config.toml
n_layer = 15
d_model = 96
n_head = 3
n_kv_head = 3
head_dim = 32
d_mlp = 384
vocab_size = 1024
activation = "gelu"
norm = "layernorm"
norm_place = "pre"
norm_eps = 1e-05
positions = "learned"
qk_norm = false
attn_scale = 0.177
bias = "qkv"
tie_embeddings = true
parallel_block = false
extras = ["capped logits"]
init = "uniform"
init_std_qkv = 0.044
init_std_o = 0.0
init_std_up = 0.044
init_std_down = 0.0
optimizer = "adam_variant"
lr = 0.0017
beta1 = 0.9
beta2 = 0.99
weight_decay = 0.11
lr_head = 0.0175
warmup_steps = 224
schedule = "wsd"
decay_fraction = 1.0
decay_shape = "linear"
final_lr_fraction = 0.1
batch_tokens = 8192
seq_len = 512
doc_mask = false
train_tokens = 85080000
steps = 10386
dataset = "wikipedia_en"
Each number is 500 + 40 x the weight over its row's rms, rounded and kept within 0 to 999. Layers, rows and columns count from 0. Numbers have three digits each. The size before them is the row's rms in percent of the matrix's.

# layer 12 MLP up, 384x96, rms 0.102, rows 98-170, columns 0-95
103:461547517491488617497553510428481569496522530492550472499533552500577514466481564507530471461489508484577459424487486465579485523479511557497495425459517479549482413446473517524553479446515517478509492528528495516512488542475512577485486492564566479458435582544483488488479568493490516457
089:497471458497498501523426576546551495509525537536415531519558580523440476469506481418513506476590460524488507469483500513532549552518466583434460489496463561546528463480505463448475542479499458520483550422500512488503508523489511436400523424495542492492564492541553479457456514466536486490
107:544518536483505563509510521520501569470482508506529575460528505486531461516479510500612488460507413507551516520448470499498503424528540495559502442431506503515504543473531528520551544477545571537479555493512457462436451546463530441516467456578467472467444521473566438454441470474497501425
105:514547579562572555459461510458469415519510445525533470497508522488449510501538469471554415488518499460526518601493457460516498528564371505445536501423568495537561474484459526490453521493503502520483542528505476519486473539505508436544461487495548521478550513564486457507494499433505462505
100:499490503471468535512520537445515507564500515440514492491604478535524524465507549471549419501543542499487567428487443420477466613506517514479527594416518520456518499533504503507453494540484510501505527477482491450456472403497538511541481434550505473457480463467540410485486523482551504478
102:556510459491503486501463517431473564532555485498471512530480486523531547512509567512488484459573548443597503501528466468553458462532453562462525491490584451470514474471523556406467424514527537568470504520532442513469481544509503476511481520487585468442559552465486514440464531476528468563
097:463516467547558463508569486464537486506486503524494522448489538422501487562517535424496548604480508475502479444539492447472485448469446492482505567508462535515437476541415504466547512571501401506554511486527444482478546518506563541539492542509508479463473531569531488504473507419441536448
100:420540502445528578451461534476505539475464533510531429529506465492515474498539539489508501570485463431484557491469535547514437450539487535483514539512559528504568503549528456506485451397533490480565485526478519486477500395506539511462474397502505398504528510503508567503489537530458512522
092:454522587527484472555505515420506498580525477483452504486559480488513449494503492485611528521489485517564545488475424478486514457502429516529626508509548473511501450429532482499473530446495521433516537542492456507484472517426489460484444462527475522480551457449508513550474512438561507541
101:458525532498433427537480544485478502541491510522558482521589437500550455555567462469519530505450457463376428431438507525506579535511492474557542521439536525489579517576495478504504504460457518548531528485425498474555482507500509528445488496519564471507488542463464474516492514513494524506
102:453526477549516549561476530500510508546521487515538506567445492449522484493468544449530495528459454486625491577537428473545508470540558539529509487424514545510487500546548505531426498483444509529566510433483491477458407553538483479443472522503532500481466528497569509418466488485496561524
101:434521497512580538518493473521467498513486471462527517536542414502516485525458587501507444517477539430483498505469479456492453498529421516502584536495573492480491523511471510477570521603502509520519520483462592532447434446486495499453497423525496540542546505540503444580490503486413481466
098:423506513532520476503574615523518443476444511543461523431520499453464511550595513514547471611557542526473494481509477532470483449523537538537553517507499510476488464436486434490568485481528490510522466494516498474455460436528486488454482474465489465550417531430515475545472492465526549460
097:438525488465473504446459599550562419490506516526537486534567518432584422495517504507517463508493504494494528475491465465497510502475463546458558513491487507458463561561534506444477432467465485486432524560461549550408434560461521548475512442497473536478534531502519563512501465483513441513
099:529525467488489484533509558503498467584586501540456525520435494400545460576535490446451481463574446453554452511550465423492540495528466470566523568501446505439547490461524454522481487473481527496523521498456516491492517541465549523426455528523545535477490524495510500423481471424512473457
091:509488515477486516471425570566507430492444514443462527591492544454535509511517445523538537553600510493488521506522451505486468538423461513478512489452470467532532463503516482497547497523480544529527538455479505515420547509471548478461457516579439498436476518484478501490465594468467397471
106:469503523476545487524474523479496506475530544574521545500551482445518482513508538466480525618550521468541561471529567500542442419484506508531433512525508517500463484536481553425505558547574506588458531530484470462470458482492551465522468479534508414498518569506485480593460445514445503521
102:471470496593485527544493557498484511542493549560522570504528486457599485530506492418531492527516471483497488499459525512445480476585542608499506557492497488482481491532585487541476533460439507506487528508475425458421520524535478454453480465489430531491499511502491459451452494480397557486
093:461528513555484438499555513455596555526604523474463535485541494476476442504527452461492511452511455429554498466514507499443409467502503521449508497488458508490483528529545546499469520583433454504585528407458425481471496559487543560517500477515476485500499529511530524539487544493452554492
102:456494546477516458518444566493491510502462470615476508498545555387524532523491493451551518544500478451508512498428438557513522464516516519540557493511466592405498479469475519508439532516500575454536511453500436472498526443452511529526419494515572533527530493525520493504458466520465468493
078:517522508498573497486501486484490535505481473492437567495549544501518578426392530505465452532518509452561470483494574443482429564447480540504448489486475544496453501532533492562564609525445448535537517523509465503517558490514533469555522431479504561551517508490518459476496573515495467496
105:440514472482508502454483561486555479464529504490498548551541535501509554510505541427490457544574538548520453506518557530485441500496437477456464547474522584504477487475473556488493529508485510522464557422499470436538540438519560406505508382457512464547530542431548518543470510527470494508
098:500488492486521495485481492555530399454527562473490477506495450488607464482510579497508438511484458478474512512445516494511449455443487537537533477485506549533494463412485518544477488562606564566517530466500508515483502442497516468467515539486496496495581595513548549520501568467446489432
089:482534451465552492425492507538451449480459542530470554528543438527523473477556503556544492530548515505432497490532536567534551464445501508485399541439479533473568519473514532473470471524531448539550544453469577498525459538514526419435526492513520508488498517493473424513479582508457440471
093:509520468483536531519509529425424494526451471518420465573527515459484413513478474509503477543519482483500528531430512448550520554493517457531559498501544457516491461494520450494482529574597427558493516514455498493441498485557574426489463501507504538460524436553497497518445604512459508517
096:408511484440569489445533507529495506509465545515504478528546474521567466567408567505556480460520485495492500465483465491507491456462463541477536555456552416489493489451449519448547513468577484516436547484471499566447444523383492474450549502508563526493521531436515493496506509508473489533
108:483524510545589471504468537476537503494538472442531520441529486520486506543505452455497514512518569421420459435538510412532478506519517478550556441440526486531483460532527518425427546512518527532551530482506469544496497520468502471548489405487566440508523551428535564556489480481502480449
107:444506453455546554434553525432471555533508460520472447487527485520562495497481445459525531536501439429503474493449499463543489543472469519510554588500511414511451495466481534487499576519467499506524521482482522509538509579493531457483418536480552557485506534486501403523499549450497572427
097:442565490513552523534532484497504525450517517521537593487489481465519578573466576476509525503555483473514493439501534456499532510468508473485538467423515447389456492457486438444497441478447552503573515500506510435409501510521471540502518499584516463461507536434567505529483473464492485492
083:460565505515546516495443550458480471540479535512517475497522573507509524414445501565463563446445538515506484562475480507527469394496458571467490560511534502497518553456532507520595502531509462493529499501508450494459421492554516486482489472458482462409526535489513443576471587503519520478
103:509494552525430506519538533478549524469518535509543473426468515455569509509526530436488444444507515480522457526494466535599482451533425474479499567403530527484517536515482496386504497493526503504532524408552450483529486548473535556496510497460560565525478572466492493454478515503517488424
104:540487506502528494573511543529572456518429511465517475399495493426490574546485514465493426461465555541488488482523519465575505430543446534515566546490473480486434486513508453470545530440484484580446495492524498468496442545480564522546451511463539458510520524505558437540455508480463495445
092:510553536533490461445545466453575537506500496471473518485608496427480485567510597447490477540559498456495555530432483538548485510509531509560524501507529468476497419572517490536498431502462446540534552510429538491503409500503523435466499441501531529464533463490512485519459504532433493486
103:492515447463485550432446500507570540494488496493584453509506475523550488551503533575541430507592528469547433535458507441511483445461493508438519500420544457493539571464495557500472512507534514498507585539448503467486504491428468513492498505531583498477465505430537469500475539552527504433
100:522548476410471495489503533502532488509476438474510474484543504464476500550518583553542514565488500457525422510455556510517432491493503520502526481488508563473511557489532444488434465501500449496575472526482587498410474488512501444449483481438551511456473469430493534433463605504546462456
103:450521423505570479460520511509498500497520515502490521432557475488562492487490487501514484455583482451531516537508506424477468534412440576481591476553492456457510482440451466515507530532512503474431528583493518553522454513550539388501470548514464498471438549487559491522498549524479510460
094:465503481507524461512520501493487570581464552490460477519487487449580424555489553480549502512517467479537531428422486535521499568503472479468546486467487448507484463516467455465451508485461483470538538539500508472511457535370488541479493551551622457452565483438487503473476504496531545500
099:461540549455472482469538526420526552468520554540482570461519549561536454449529451429499554535456453436447481476493490470517493465513577538565571498512489544545425532478474564459417493533556513554468506459544460470442506518482504495467496527556497472544478526503557440536494517528482537490
107:503535501490490476437495552488455522545542496470474485561489552477583496496454556564551432451537481584506518507490445513500543490461390513545570511492581496503498584503475485510555434461537546477504531514516512495489434505440497515400489459449467561516507496462495510538467567450505494496
091:485500517546515497556446523434544496478454467589434583424465416439516465507488497493498439438466498470542549522558500468474534481578510544556515516515486558551487502478518482515416473557469473550521510474511524482461508477465521413502489496517519378499494494530513575531500494505464519472
096:484512482575456576479444511518560551529525512540482537532504553414506451494561514527485471462477510557487583479498561527460481553507438528448504483438574465498483510571461514470543494568458497540488583515501512443421465545455499492480541487466485551459479452495476527511494504488392516492
102:496544546544449470597518519502494491526498456492559450495500472425493540517542552406468552504494522531608554517506564497478515460434501552587538500526488510525477547472527466482524460513498515499494549534515463524485475490403425455515415493547510561485473489521516490559459480423491518484
094:435482528551502462508543515443551483536560473459475525520560462469488583492470467523498508534544523492529527437502533518505507555478561483474553458505552485498529511526420495523456560530478493513542531399500484453427492384466438429451525487584545503514495520546468471549482490457447523509
104:399581527473509494540485609562452503615520528506471462473500558487468529528515538418519535474476450503514507471498432519468576489510493480510555493467505466524397568496487540499553444521507438541552485486499539533459521535466528496487475518518527480463536450527533541505481513476489428481
098:471504495522492476446501490547541535476522451513502548482497487492489554478519511461521542517562505465488522439466554417528557484521481532513514493525535524441549502498479587468439470419491484454443650500496532559453455478447483593469439510510496448467470504493554549527483538451522458546
093:517492510468582562514560514532536594607469522439498508485478414419472464452537524487451470494526504449498515514492469464530451547541459546492516503453515515511454488529442466465523486518493550508557538390538492514522555516514547437477502485452499513504413564480542491498474493438464506525
102:491496464403546567535467537493538508512508518475421509571439552504497487503537565487507557482514443482482550527528472511493441513435430540570500539547564554523450430484527525532495462514567519530504549483524543536468460488443505500434416530474526501479440530481499467493496583443468460489
110:464486580470451515501478597486509493535538475534512461466517471506463505530504521460499551519506516512484468463522492449554495469500442475451407566466526541486452478496586531539483495458486488562504520461472587572535531535467603509420428503486500467525567506424503492490474557496496558454
087:446532531502499501533526508472502533489537442425450514524620537460520518494507575454468494497521514476526523522533541480485409466510484562535512406558522488537544465520563460535517545470555454541437488473465420507445509477479519476500401501556463523529460503505566525450437487485472505535
098:473501455513553421510526533458481505444579547461477461475538446457565475481582509544468465543483528445513490511528528482537505477518507462486495505518541503468479480476427538528421509484511531531545493479506412523489508474478468470459503564467478438442556589561506564579498601513475461489
099:447548520430513547522449489500553544502493567414523448505514479523509385492433522557569482504532498529437520443560533447483560470493484426560545510459457530442491468474521507510557495419531540566481539426437462533470499465501536466519495487488475515517561523470503507546494496522508503537
101:525471468418475428574528558534465566497516495526524511502467485443487582502505575542574520479507527490505569487507440550520493496523508510575479469519526450508560474511483473380511524509410487466522508429543502499462590537465462505501501445515476470479559526515522485468415485502472508535
102:475475468509522511472486499446436522553486460542471555495498477424575488514492528512484509412504579466560510503523452512563483483554416500513528509485527461517533573534505484527434551490513547546578539465513465443507409533502474532468425411493512470486466481524463482494506487527410569496
099:529533474476514542492541495509446552520492379591431433519543453473526558528457535520467509505541489562528449512455455525517550531552463447560564511488480482531560528439478569484482525495500501451515523501555474535461542533458490417511449530531534533464505563519509538477455506499513417477
091:397502422458530490492487540489472476426559512509484471545567501526544532527506571543529517547521483490533492524559560530508562520460445487522503538503543517421457447560485536511440490406515566516404517437519522435450455521538440487507470488506509464503556520476481466498476501486516526440
108:500500528541478450489498505513571529514470480536473456503495467461495522468422485508495506544543528456605451534450484490462450482546451516525565509506595443461497472395526532506437498575535484576507582514435490455478459460461564493526486499491443513513560515596484513524480487463484522500
106:490552439487494470472539513463493549570535517463543522452538511503553499540483508509512527476512504474520428471552488441467476499524511518415524531427526469486516462458504518505519442543489525528586540464429540432472545581482538509369501461434548548476535498406495511537483523490476457502
104:439496497486496505513406524445507549481435520497491605535514493495522532513481458553511500485450564566542441445470500512563470553538531541536492535503566542578507421452526534426437453484505462508424565464519493577477466467496458474468509554506549535468483534494501526531457522457513487492
102:508506483512557525429476582513524497461490533467529557470532521495491489519594503489523576456507498457528526501458468499518518441420421512444492464450512412526485489519504532499523518538516501548532646514464455477514473512483603547521476519491517421468570486473486549516468469515513456478
104:480582460473452472438478522470577455552544525534518490472506515539485439549527479388488409444558519481469511465446482502507432444497482550501502529519472524501485591503479545452505513469535534500475556515506545521489514552453567566486470543456515527516474546517546511532459579506489529430
099:524522453451531411469499612521541514481596435541552535537537509500501556473521550414488490562539474504453478449515525451505470464520485566500556527465504523466492475455524533460463546483500504503497515551591466446512497532477434406485493461535517523499477563455452526481456512468506535499
108:514537476487534476535460562529492471507516454512502539483495506544463452544509514471547567496509507499428505409501502485605523440588512490506523560501478561439512384527446526522491492479485479542537506519459458431484503467506530487566461439519558446490551493499485463571435482480519485415
093:494553556514455535512485439546448520447490439519489565460503388524544558498516536514521545502554491433516535530473469507466555533497482442535573488461549494488594517514503477518455456488436493495538486472476482444418484479531443462582491467524542528464519451483580497429464478478505474507
101:485516517559526537547504538557429481493571484547545499406506455501519512483500484483535541447522489416523476526487454544542542476481484468464556545489459564456441572557520554482516557449538528488477497466465479463468514524469464498451388491525466489545581550570477468484468535523462489458
084:433521473555472421476489513432591549572544510531522495506517481498566542466559553489492476499484469481451492465452456491463544561497495491490528539477461477413496507493512506470434451560468492513492457494513468582533501476457545532522505480493543580461548599500507478597508507481495492421
097:527503538529552547552553523490531477497474460558450550456490514469551420425482490511520531489576444538535527481410562472477521493572476601486477451491507520542509513439515562485517520468558519489476496449493418511469415426504512568494503476481505457495503493519586471512444522509532512527
107:487550535487506552523534497457485524477483440509500497518497504455544420502533504490522457537531537522485489538473500513544484500571399475501527456439591444501510561513580559526591442409521463520491479503498516470491447453539572464477534458497505523482505531442550438568477498513456531420
101:511504548537560514484520506525481462453523493508548549459520544449558502536574511475518426496600465481581474507545462551504462488510502465568543550471537483499432555449447509528490506440494486517457590492452486464486452571438452491508467468508571559523502474431472417516483513470500476505
100:501456481509593461457525489552492467491484460482473508518530479446523465499548517615488461588577502473476473489498546502522511517482448537543511545435525523428537530464500612533444513415517553523477572498529499527557501447471509475454530470485459451427505495485557530511470522517491441512
104:493580476516499466416482549490587460494532473489559472481544508470468526538536495518485485501493459489523422507494529499430494522506501525474533551505447540460540482510447502478495547430548437552512524465472508468467388520545515442522548388537544527501515525485508492417518560518488507405
105:490490492522489497567463522453547552513551496537493456533538476513510565488498617489476461537600512454448445618492467467501472495476489499487507564511511463473523489491507475484462487467452557504480522461494454487524515499479477517475523450609545536495481579477500595465447483541508503411
090:457565485424554504462542518479487443508462484543569495491560449467506465504522494505491475526513489514545453502493486474486519641523521469462487511409541479457465514474468518550528524538500505609516527498447531457468431484425488499467503391485502524458477539545513498485515527490419559501
094:519522532478532547587495544507508529462426511498469465531477440501498514507506563481440429561484466436526536458472553573496483589544509443521469533407471524461461472513504568474478479543453490474516559492484492501438510461522588440506549449474489516446580459524508526552459491488456486478
# layer 12 MLP down (transposed), 384x96, rms 0.0978, rows 98-169, columns 0-95
101:503508434500486466553439479506559460558489549532434494498465456505526450534527493515516569418458474480495483527520428454524601499533506540593477568432519499422561447494485477497509471499487454512555472445539529500484514460540494493505492488435541556499554484484542510533572493506577443488
092:472527536514458535525484510459483428451515494575521502541380535464506505573522529544595479495486504477475454566484445501467476525504561502553556573479570522435510532471572469491434524520471527507476457518430500453531489562492481526532465518438539578467503463490471456544511448499502509485
124:480481522520565514495515562513432484525525498546511483522439545493471510651455544484501533502526494502430459510477596470519456487505528468424497475481546455396428516515482438544598550486487500511488518484545475506563482470476496495486505529520546499424474446503542476504464548455487519515
099:444504536465552513508579448467524476430507542542433514467450464487500554477482545480576500543546501557468446479484471472443571452463597464521496553539471483484446471525591506443552547542490498505472445470465453520536522492506456570510485576497506528499512462463465528543469557503539461493
103:502477514505538480531492531493477495466485452543485509494541539476564473433506480453609470514497528476512503483527457463553549523508557451480495508487454514483479475525447463445507507435548481475534555484520512491448407507499486529565544556523492478471460507481490485472431548491694492502
105:381493470470441532490457525497468567551468467396512527527500530470460516486517450435417508507519436534434540525534469542466521547503472449487479513490517559568524508480519504504517502482547523459428445516512549538578502462561493565474491480514518530448467467525536501539556525552447550499
083:532457498540579428434467412465557516508441474502535472513512495494544466427534459495487530477542524485521535492490586546523465467482473461504539523483500514458552502506501497547491480486536542480530488617477481484425365483538508441543489479502464533467498517505469497523582586511482510512
093:551441511509489508466459565484481483525446513424472502490526504498497534476486459425433459491547610575458571518493491481521551482439504523541478428473465495473508505409445489508492549566529542542435510494550436478515538528534504506519467533465523517459551487530561438535534454504453530568
092:484513488537520506406497558552510500490426529472572525515517529494554472378490472509508407508514459559492431538501538476531473476561497470521518506491517451439452529516542518500479464580498505524520445510486513523508451515455517464505449508420465513550446521532524500491530497506646518482
103:507475478505535535437515515478524482490482513576490443442452473524580503493539531528463509463514505547514524519502479471560501401456443498437473434537475529538492460494488495490602613553466530487431492559521454514426565529507489509585515531468442537486563498484443465482486496544478493501
102:498503522492447425497550499527454554559457500532536476497563478524548568500490500544528594495524461537435430534485572438478515471497523441456490483425469447505495437445437536486530486529528510485486427518528504525475539435505481558523465433476494536491514514583549516589470475470465538514
105:451467488470524447423471473604520484528506465477499456501475463479487483528479532451533480483524485548533513504496440453474489518494587531479487528481534501469508498480486594559458436508597510537502478462549516585480519476500544520492493431565470503441409506436521477530553467564538518582
090:532500481477425486501488521477472460578438495498488561446523554439562559525515455490491472498512446492474515506508518449478517546484551546561518431550521435544508491538519459448517512580473502520525523515484565491478506552470463522534481499534481447459451469468582480507437498458641438489
100:573438515491473457489473463511405511437531516487470521483444431539484513557400468518503439497467534571530532484502478527534538501431466519464477544534499425474486453513547515481467477420507531553492526511481498560566557463527451550507558527577490457476466565569487519518481486546487516525
092:491530573554486533480489506558538526443517552494511505492417487467465510482545515520527479551429454519480426541530491433531513563520525511549456447512452458530502495557502552468556518480492459505379419482460466463435467546511473520496512487558479502562517476527588538560477472512534445475
096:478469530567476505504511479472460508471532509534493568430453463593460461479502523519485509368382517509491490531546442538557470530458498465520480519494490494485550439519501559537506527516495480502478522502467445491471544571536509481535548473462536502479482455499526519594580483466443544557
111:504501484574494506447452481468434545578474512533555474538458503465542525439505500524512526485448523554498523500524587545466467472463526551452484485561534470487484431577490488528459465444533434447437494514511517455517442460491540509460531510507485567462563567534436560503456525575539459498
107:554446470508534413483528512564485521484514516552452504463459529491521483515509464537535502488422444534469543546557458503517561485481516433505484485547485477510510475488522576398465485524537564457537476540466528517507481542474449534493473450486510531500460410493460547562440606439557528479
094:511566554461545421538409407537511477478463539504440490562497487534523497446500478506508479521469490488496521498497589508498530490501492401537529544483531453505509482484499507522540468434502509524481428525477529500432460505495488436448525553605498427481489455515537468484563540555493554563
103:491481504548571530487475506540474471490533438517580461474445571593504472572481454510428534531491482502425543519527490503461517391527545510536506514503493430567457459465502469525488497505502487518477525550526431519540521609460457483464460519465477480491592472491453551481442506505484524498
074:484540518498508526461496494454555519531552498497527489543530448549483482306534440492460494502535445515519518529512516460535496426518490463518553477476505420517475514486451519508514524494499491502469514485481532504452462522490504500475527520511457545495456527550515512544663480533428517507
100:508526488438518500490473425478537479522547583522419548472487439512477531502511462541438508566491505416452532570391428536532488559444493468501526504491473418518489519449534525490471481517533486479489516505445581495428533521533493603468522552537495474507523518510484489510549521457539500536
093:570464451474403554494583425457521499543454468538498471538487539485479528464541497415533468470471551520495432498494497444510493576507504503476487536544471506520493532511506489429448555525468471545543564508497460552526529493523446542523535446491555552532464500574522528392497501503443487468
086:460507518551452483499455488494520515515568529529501545476490567486500517480536473481530474494473490526470546477437484486463531548513508507449565473512482552467538562520518439511490502498517508514586484510471430470457520574420369494521479441463500479493533520467553527522589372485494570514
085:502475448521536513501539515519474462562567487511518490468503456493603457486463495511537544488456500612494429514481443353463444507582481448533531506537481533489461552464449508542498469524464498443502473529439496510495487456550535544474530494485555484514457502542529524480480538546475428507
096:495475509503511418557431539507474555505469450480428523551472568481525518633458511531552538494491491440496460553548511487492465465486513461543580461511443509503493519482454509453511504500540472507544445537510552492473583532528490532457479484473524497441511495470462492426608495544547458509
111:531497471508465513569449476454499476478537466455482494495494514486515513562457486518559478424449495576485449484403545546457466550507543581471429504552467588543492518509512504510476512434441529482500551441489492466472506491557511476505559590484535583517427488533517536527503490484435552490
109:560436467465450466468493474498536595452454509477580489468523552533464498526504586504510547449519536594504485525554549526493428465551556484532501511527503569524530438484421494531498510505516475391460511522508469508520545491508519544493492475496516493464454512492420535470453528523495469407
099:470551446382411466495532512535490481480481536534438467531484519441555456629545524528504514585471486511492455513492547623510516481522543501487471548532471488478506471493522503436526532451500521452469566482557501531466505499422478465487482573528443486493511521521504493523512456494505476518
083:492510475497515452501502508504483465459555485479517557467469514529472477359583450510453481508488490509462528589454550545525499530441515545480440493455473506542528547474443477501446494528569439424455539450488548527484489552588518528512567530529513581544531516434519496458514486515479499484
101:542490486522536527487521484576505466556497445511542499560499434473500508490483510521535478537584550544446510457453503427504536502503502453432543414535450447572462451561489444550442484494462462460481477549480441467494470556522509539533469483535544528514463520490438492511451475515507592585
105:487460483559453530611600505535463507381435492533421526433511479514455518522493470458535506503498467579530505527533464501538516545535493465510481505524529526513525429544500542545504447514434548540540525496428476442504519472521454479455509546476506525460430569449519501481464503486522511471
090:501458509491474491531533459498490467439506496455525569514507451547489436566551471531489485492470521547439463498488467479504460489465552451507487437503518536513502512459501410626495537535516540542567471520435474509487488566512501502534547473499418486540476455594521504520388487475493570536
107:563463510497388526487523533535463463494493488493406477534469543507509518566481456529543555563486499432526563496464485480444493531499424498473452481471480474572522465515518495470505475540523518475498463548495479421515556571546480499455476465460533526639469461525542534478499511537517439480
105:530454482457497534499406554566496532547514486487587483519458419482454526538530514483514437556517502539565537461492523478513540535459487508457506422508493473558558463471473539430463471455467505409499519461480442522526485525483488548470538553533511490504493524496426538488533534503624541514
100:494472469544581575484366482477514507511503525469531425554517507508516478469553566502437504501456544511464487514443532522514500511438499512509495510522575470490522468513512496474430523416539463593495496463492495538536522501492533470490536462491598469477556562494508516436476495501477392476
096:533527507534533493480497520446548503444490440476499459427486514537478464490459489556506503581514477523424498586500525511466462431487561423543445492456538520483503527486552521511525471447514470516499549480498507448498516506556478443553505426504470495547479516486527448576630542555572467478
100:534510460510436467498466551515509364499546479487486450482526433477509520459545522513477492571523543544516562530513508482542536533500505498504423499468523468522513484424596558492536482517483594478448489462490507514575431494458479577516465449463486514444470501579476491560478469489493527459
112:419522542479520514564440490441435504454476536402594535472472511496490563497400443540453454515496483475490506493520552489561440478489529603479432475476485503506509451557426519506547490463543501533481517513529489576487506496480498492501483553506530548490521489481501560560541454557512482477
087:504423548525559505445532564564538427461530540527512494525490519531429536565486532451504556547448457417552443499463452492490520454523498472437491436560530498510488505466512479548498517481498467471499504469510485508510455481504513592535491563453473535518578395503506481438545486477528548545
093:594451598493447558494509443434503496505529507512543469542454466524525454523512497474499498593520523506506519502527462441476619515527506493514449513508468499456423536470577438447500551505540490516436459461504499416479515550526488498505476524536469506469485541450553455543422507479501508547
101:562504542546436533439419480501505503459548379469540488539483533515485477562561526554459438447488530545472455475483486478487535527535431529485511493498542524530434519520467524478527494479508556480518509524544491434544466510549502417463569590519484479454407495514525505489492550458527499528
090:501477501484500500526468554491485523484449413478511474453550501512526539428535562417474509500459498492482517471592482529470514512556504550454408429461468512527488436489551547484500577517487547543478476582408482519589524542534497574497502480481523508549558481506508469482446474498442453501
120:460525440572470472487590454495560550438478521506536470462498578467510456473571442526454473500511551412519510497492557524534451464509451540506469467496529514530532528521482523513477432521534495520508464549468546487513428520534496509542566536390459588460428468495483529475547517500499476495
095:546528541514571514423449512481497512484517523461458434446510536483483521454499518478511509510555496508531455515533446580515434513516513469455448536509526443415522535394556513549551480525483498489488494475463475557492521497485566477579485433473499443519515496560498446484432603521544457527
094:473483537492487459570501465542468460444504553504544497537454472481499480450463523482537528546452468517482559492514554552595481516456512463470511501438539513545545427471487469506461483524525531483501532445536449571537452459510449523491467562561565540453501407490491541508423428546578504509
099:473464531506432479483495506500419503481469467508538438455512521591516471557506519537570524490543483503460505463542517525496511469531545439596592566433518462476466508498496525505546438514523526485552518535470478449531486552527531559450553418460425468532522444538498518539461438514464517456
113:485522454438572632510523554416555565495499526483498493479518511522530522523538447528393536534518530473471535486525479516500542492469509421563543489506514443483465482499550450526530475487381509425482528490453506445490528507482483544531489427529460492545535477494521509553503474490468498452
082:472540491482538500470455513567433407491564499515502492552466451542507425491562457494513462525479501534485510460515557491452507445529540542473495527464555488498523451483513399483489502487487594518585535518459500510540442576515465501526445464543441444539511543447445562563507520523524487462
088:539504492495464481471532414531495544497497462540462451476511480488523463450510519443563523532558509508442520524517478478503512460502452601529525541532454495511492516510468521472497545613482547531526532461447519535500507534492510575554470466444547512538453461447491463413558476482584469395
097:592478538502403470471491489546436489497508512522539459540523480464463531546479508505482594518500514521522476493590460500499513410507510490508515527463514535474532494485548486515435500470438469476509487531472483465525511427480568547479573520425589450545441584558492499457461512539466464455
096:401487488514515534433369474477531484528486477477495526510584511492488518469511496468493477538497504492483554500497483429572447486432497500511506431496455440487499535499505558559566540459526524502494450462431496576508502479571462571476525531485486471470525471497529533529436547469552594497
094:455584547505484466532520480590512570477564559531497467444485512476536555507468524572540464537514460584477463415508438474520496506529473515445479466506440484525453466498550469437519490495514488527481491545484522494488599447493434470470513488465527487488505492474603444516469470513525502590
097:426528555505515607446492473475513479482486497535494473567462518451422536475545529451558534444501515494528483533576489458517522541502572460476531482492517453521463521545543505506544508520397486454488474491586447459454523531499443427537443508566499524499538458543519459508437472471541473524
090:602513485500493480477523492505529526503440477531419514473443560494518455488483598514520500507482475443552493517499488469529476492536521536536427552460487577428528511525575514499515458518413503479581561472442446585497540512487550517468482512491488452544433502448530512447546481462466552479
108:519513465458485498492438405524519453570500490454495518528483425476526437612503536551499520454585475524480515502534450529551478572521476474541516513486518418466536480475511467545538508497531543514490497562460504513472567526466584471495523487537426546510465469528475502419519445524428534494
104:511449505473471542566500489503500504559462518556487461513484424441514503563519494493483501514502499408475517520507548443545512510547487506440503439556504540466522447439503531587462452533495457466521516503515474474561543516509511598421402572533480518490542496522435461463552530466496563454
105:491464526538466499467470448496624481565520472589509453534524522470541448548553481502474422530579543382439458547523513502505456490496513477501461457494460498470458567515506466524529535544518513560514467443525540497509538481537561516455523471515460508451514428486508535484573486482523459486
105:486506528513472470506453445427456465534462499523509484467550525497526531510549506523494535499473415489522538454475562519483515494477516491471508571430552604499528485501544576490404477535490463392502502516485449496531455540564506526406520520556527451527465534468525454502579487445517551510
112:469545541507452486544561513532497501489441518484490508593442488478570494564524531505515474519455457482532525540554461490363472513610462509537462496542402519508442504527516459468520541498506473475416457496497506544529484536547501423504447504494534500473470522551470497485488521514579458517
105:465473496546506506487511481527520501517546437459489501492524498541519522390532462578519462514480518539525527571433499435451545549549518516495489482563477541558451493495473501524426500455530530523450498448507480490438502531484447551462461524509424489448526509537468412598444480585535540517
111:593508506523522439544578496517449502496525490541483445449539559489511462549485513474473493512454466443510560521499425432545527554451524493505513426476581509496495540516594447506525514473443513466523452471434491523439408560447508534483506521531486566496457503486538506478529533505476576476
085:489486503522514468428529496412502528438525584459504491513457526431549550494502493486524502545520469541441527498551543510515454412509471519412477478443508499477524521388466550540542492512453451470512490496575456495449504446524530539523529542537519507572509573545521492503435506556528511439
094:541536482501459501465474454477559463499457490460460484467483536519520529531538497500450507479473556565479481454505466565546516484549529492574524481534470499552509478410402446514443481498546525507536468572507510493504500431534554472461531538458469608409469501478492482498502539518572475596
079:490563506533539531552551451515424547484504523485539475427489535539491483431507408500549482508507528530512517543520520462437514453518539448590448535525535509536514497485530486516488607434465468536518464451445488495505534525525460481518501457531537474482402512518516443496583434511493427535
099:506520474569498527535552485484490463519542458541495597542457501541480550584459415454520536412444565508477498538528494417485474516542451450540531513490478495477497587488505491532474458471560479479517551472491533458513575480525513505503447540447534448523456484438485538490503502503573460428
116:525561513526510600449465479524464458546480503505507534500525499522476556612457498470541573430536530481476484453461502494513442523517564469522496487577412524551483423536495503535531454487446592485513473527435505477491500444538502505547493517492427452487512484502495469502470452466463588520
099:539491414547479476469532615533487505571495471549473470520531504538496441402543553485500501430421469441494549495504513467498509515504464593402492511484482548521521475454563491439519477517461459471486462523562524510564468541492493497468507488518517473563527444479497509452454536522555488534
093:509527502492510519473530488398527553514499498467482505436544507502492515476563520469534540513508532508549521547480462471536452502524436477480430504584523525527483547495530402524586531501442504483466452476465515492474554513462474537532526461485527501536566443488466439475648448455509512437
106:501474458493506530442501492450409512506533433506576497460472492474502473593537507547481605511497525459555583514491505494525563510490487508405478548520492450527448465567499483442445517494550485457502522539511494506450493475520472503491546470558486498449518477516428565518586562521467530443
102:470420442475559568472525465526493498473544540458448551438555491527500488551515438520499520501558535497467491489445544500492496457489382504468467481461550477519530490511490528550484538521511521504523460537461507452462542524582445524562497451497508506592457410510470453540504566498549538439
084:493488514516460466556501415498485524477471525523551508454524510545480519658546480464523511496511437522483460509476455470536514532547524527454508504562494516464482471510475480521497491456546506472459386505500438456478471512487499505537483500581488431488547497497530478516552452513489641552